{
  "n_layer": 10,
  "d_model": 96,
  "n_head": 3,
  "n_kv_head": 3,
  "head_dim": 32,
  "d_mlp": 256,
  "vocab_size": 6279,
  "activation": "swiglu",
  "norm": "rmsnorm",
  "norm_place": "pre",
  "norm_eps": 1e-05,
  "positions": "rope",
  "rope_base": 3150.0,
  "rope_fraction": 0.25,
  "qk_norm": true,
  "attn_scale": 0.214,
  "bias": "none",
  "tie_embeddings": false,
  "parallel_block": false,
  "extras": ["some layers without attention", "local attention windows", "shifted keys", "gated attention", "capped logits"],
  "init": "normal",
  "init_std_qkv": 0.043,
  "init_std_o": 0.00962,
  "init_std_up": 0.043,
  "init_std_down": 0.00589,
  "optimizer": "muon_variant",
  "lr": 0.00908,
  "beta1": 0.9,
  "weight_decay": 0.019,
  "lr_head": 0.0059,
  "warmup_steps": 0,
  "schedule": "wsd",
  "decay_fraction": 0.254,
  "decay_shape": "pow",
  "final_lr_fraction": 0.0,
  "batch_tokens": 16384,
  "seq_len": 2048,
  "doc_mask": true,
  "train_tokens": 128900000,
  "steps": 7868,
  "dataset": "wikipedia_en"
}
Each number is 128 + 32 x the weight over its row's rms, rounded and kept within 0 to 255. Layers, rows and columns count from 0. Numbers have three digits each. The size before them is the row's rms in percent of the matrix's.

# layer 2 MLP up, 256x96, rms 0.231, rows 0-28, columns 0-95
103:153159111122191186140177133134136130144071135074221145202054177147122144068160097111164165091101107069139099093126137080118094153118132112122161134136140155151099122145102207114186181094172168163143165122111149113122126129138106127148153151107101135114143128135126094110129095094158147165
084:175077129085171201067140119113152100131070139155150121072148192067148133134185114108086140107115191086163158130074126107139121121131098121148148084142102129180152140170094102171162113155144118134095112136123136107117137164106153159104135130082107143110073143084126209065110146165088137123
100:094185180081139096196157138133043138074189122089083181144202134112174151115152120170136110115127124156095122108133168075137055157087144136049167140125127147120097132124170168147114156124159137155141118133098139110155147125126205165160109126133090109086102113157133132103144129136142092120
103:079138141202125075145180082155135148102071176154104107113111135122136164141160130138185163169062135169134171096177130087143180102133152152137161113154177093157081116128158130120134106137088109137165087110128179158088151092137137170140116158103105153199095096164141187120152117148134151060
104:137101215171136087063108111151091064123147085103129117148204106153132171150082102138176142141147129118102109159162092090166088155150156147046099057105108110103114111127111087136162145107100125123159104162111152061138108129124164106116130146124085098161075172117130148178126128172094115132
102:132130158146150067100115122101119186153156183077092090102153124141115108102093086153146117122150132150158115090107085103087166114124163169160110162137071104159175177090170127114103143095117170132102129109079056213126170145146168129151116104160087138124106139161148131082082152163079185091
110:056195117144149104133157109104051228041099124115114145143198154086085167162120161105122106069149120162105150128136127127099147095135118134110146146169162099144094087158140171111120163075111127110184097104107115146117120121139121141130102090147094146151128114111134131186162109158138178176
107:138110153171131141086058169186122125147198075097068154136160090104136153097151122181179167082113156163157129157207107111062134163095133131116130148094131085158079165172115118121154120083142194130181118106099144141064091108131144106144104128098132136126113145102123108087106155173134099116
095:128097116112135133102129145132130168035166130067131084204159114123137111127123065102165117085148126168153128080164161107014135115111102173118164107148141087117137088127176142138179112169151137158177103153104124132129142125116119152099143098189159128176136094074110170162122114130078142141
101:133109170064148113135067128109189114156132112118072094193148150103130123092127179147160118096114153222129162122124148101162091141133102151135123113144149120156188162084129185125098171098142190104144181088104124116161082160117178162149112100185136131121121188153126166106088125151158165094
092:099079185020136108099203070147142135136147106119128070150159155151134068119176087133130157131137074164127057141098166149152119109130120113094096129166092137105153119114118091118109160100132151153127098087133095106155104135125158134159146127114086158143179116196147211103146103119158145149
107:178120149103066160100116194115054129187121191119106098104101178115119163131135159087123143184190155133104150106172118130096068083133155113063169116128115137169124140183135133167171158200111142153118104103157167107141114132149128139149122167134102132159157094155082085140119087141152151178
096:169129157090144095124162106070101119171134145124126142105155132121112114178129144147130162117139155114130155164096105108105107088106115162172074161109087108147111129093164121084150138047078113146133128172095122127198133188081091125222120133143193138109171081151139086154212129162138137098
100:113168110118099050133145128059113112103073097153101170124110122121109099079166105125125127100118120117137116132069130111160138185096136139103098109184140126132114104083127151188138089137035091082094162135170193125123138121142115125158103084123246089107100133135135108130124117082113154103
093:103122136143185199161128146107135130133100139093121137146104162137174134102100152171089114172110169141131147127105142102159117128099142101149164118117078145178180189128125090143164109089184127105113130176105156093138191094183150200094178139104100147081076104127111187095105154089132047127
103:097103160168163129121168080109118154121145093116124107173106108088122113129162156165152135127139175173089057081180110109175160126151134110103117044113116103123151095121172083059161181083121185160129186124128072133087071154143104101121150126180145105159132112157095114118153160075099124135
096:175124135135146164156133144084071079117136145163162090144132117102139111171102149093167184042125163174155097130175095152099184096179183133120094129144151143180110118099175160114147092127158152131092165119093087121145136132115179165116106128174168144111149093117135125077141153042117183152
083:155115122081169170094150173128163138147112092121092151147126053161197117209131147159132103083132078205201088097103117143111119082126145142155200104134114159154140160123139168126159153096078124104152103164090134120153174102111135149136176172139115072151132126120088112155128135117076100108
093:102187160094120095145106112106143225116103158109157187149110093058120136117141113175141162082154180119179089142107109138125145129106149131116186099131181104129086080097084168126111135115075143139132139179158117116117203133059171143116110109118149100135151115157135097147147153085139180074
121:087053177153144140090147167100114100110128150157157137165156121130140074096117149161097146100163121134171089108147079149071099081115098127121141135121099109197219124172127146143192123176158104115168185108134101069142124084089142115112140143174109094089128125162097074163160097104142145144
093:214103135183097129097158180112142087104202126158113125143111121153172121176124113139153144083165078149064155172120099175136119125106098131146120120130133157162122123098128112113148120093125140070123101131144123123095120109100140153156109095127114081163097149164186092032127115206152056143
094:072200158156190161182099169147180108124139124135129201078105144173126091119083195137087111162156144131111112098166089101132114153157157146105081109151112157107118168124175146120130059137134124117076124099134155149111122047125134085128077091162134176102108117095100114120171127146124080136
097:103066100145059147117137152135144212087139169116167091123068181170122158107166117152104129095143103135104143171126135138112068139170145146121123152152057102194161111131138095117169088091137134153182126114138160102096182079111089182141103107189136105115186111170125107148120132147099155127
098:148167143129105093197119104133107107162132135157075134137151150090134127168141096097102143097121174175153135079147074096150144176037104093162151167130090101075065123118144181147077128101082153141100058081098151154122110169127194147162130141093123112107175127117161093160127131168105115142
102:118065117051125162164075082152147070168076125198136182123132069117102137136172144071115103123175128104116136104116065125145141139197142080104107179058117122153167091160141116118142101090164123149103121139143139134117159133171130110131088135121114070081145152153131069114149135083109128134
110:170110167147089163067150144139127129116155182122110118071113133122149141101088085112162146136094021142137091153093149059126137117071129158171149138194150123102107091101143151186141151150128117166129090099089124141096120164066090161156125090157131075148098054144120154140108110171105118132
079:094155116181067134148090095185144158169107112106098153143145122125107099147105152079127109155059092071090143098117129134142101119104164124111165150141140188127142135144167168146116153144154097113040128159188094128124104124083169116126122180152122133134125134129153034072072178079166133139
109:159091127161161086141117159148135146065122141097097094227108127132163096194111137146118077177130131123095158104133105054082074124158148102089134160142151078112123105107116121145124136122137080134069125141155122082162110122141104141098142153153127107147124172177110125103008158096133136105
098:128119211166119138169136133130149128137138134110135052160155101174083111106073137097185134177117076176146132152124152123123179149109130139156149152126194109151145123123131126166088158249103115132146129076127118140098145103068077158153110104149103137148162178149162167165139110115146164161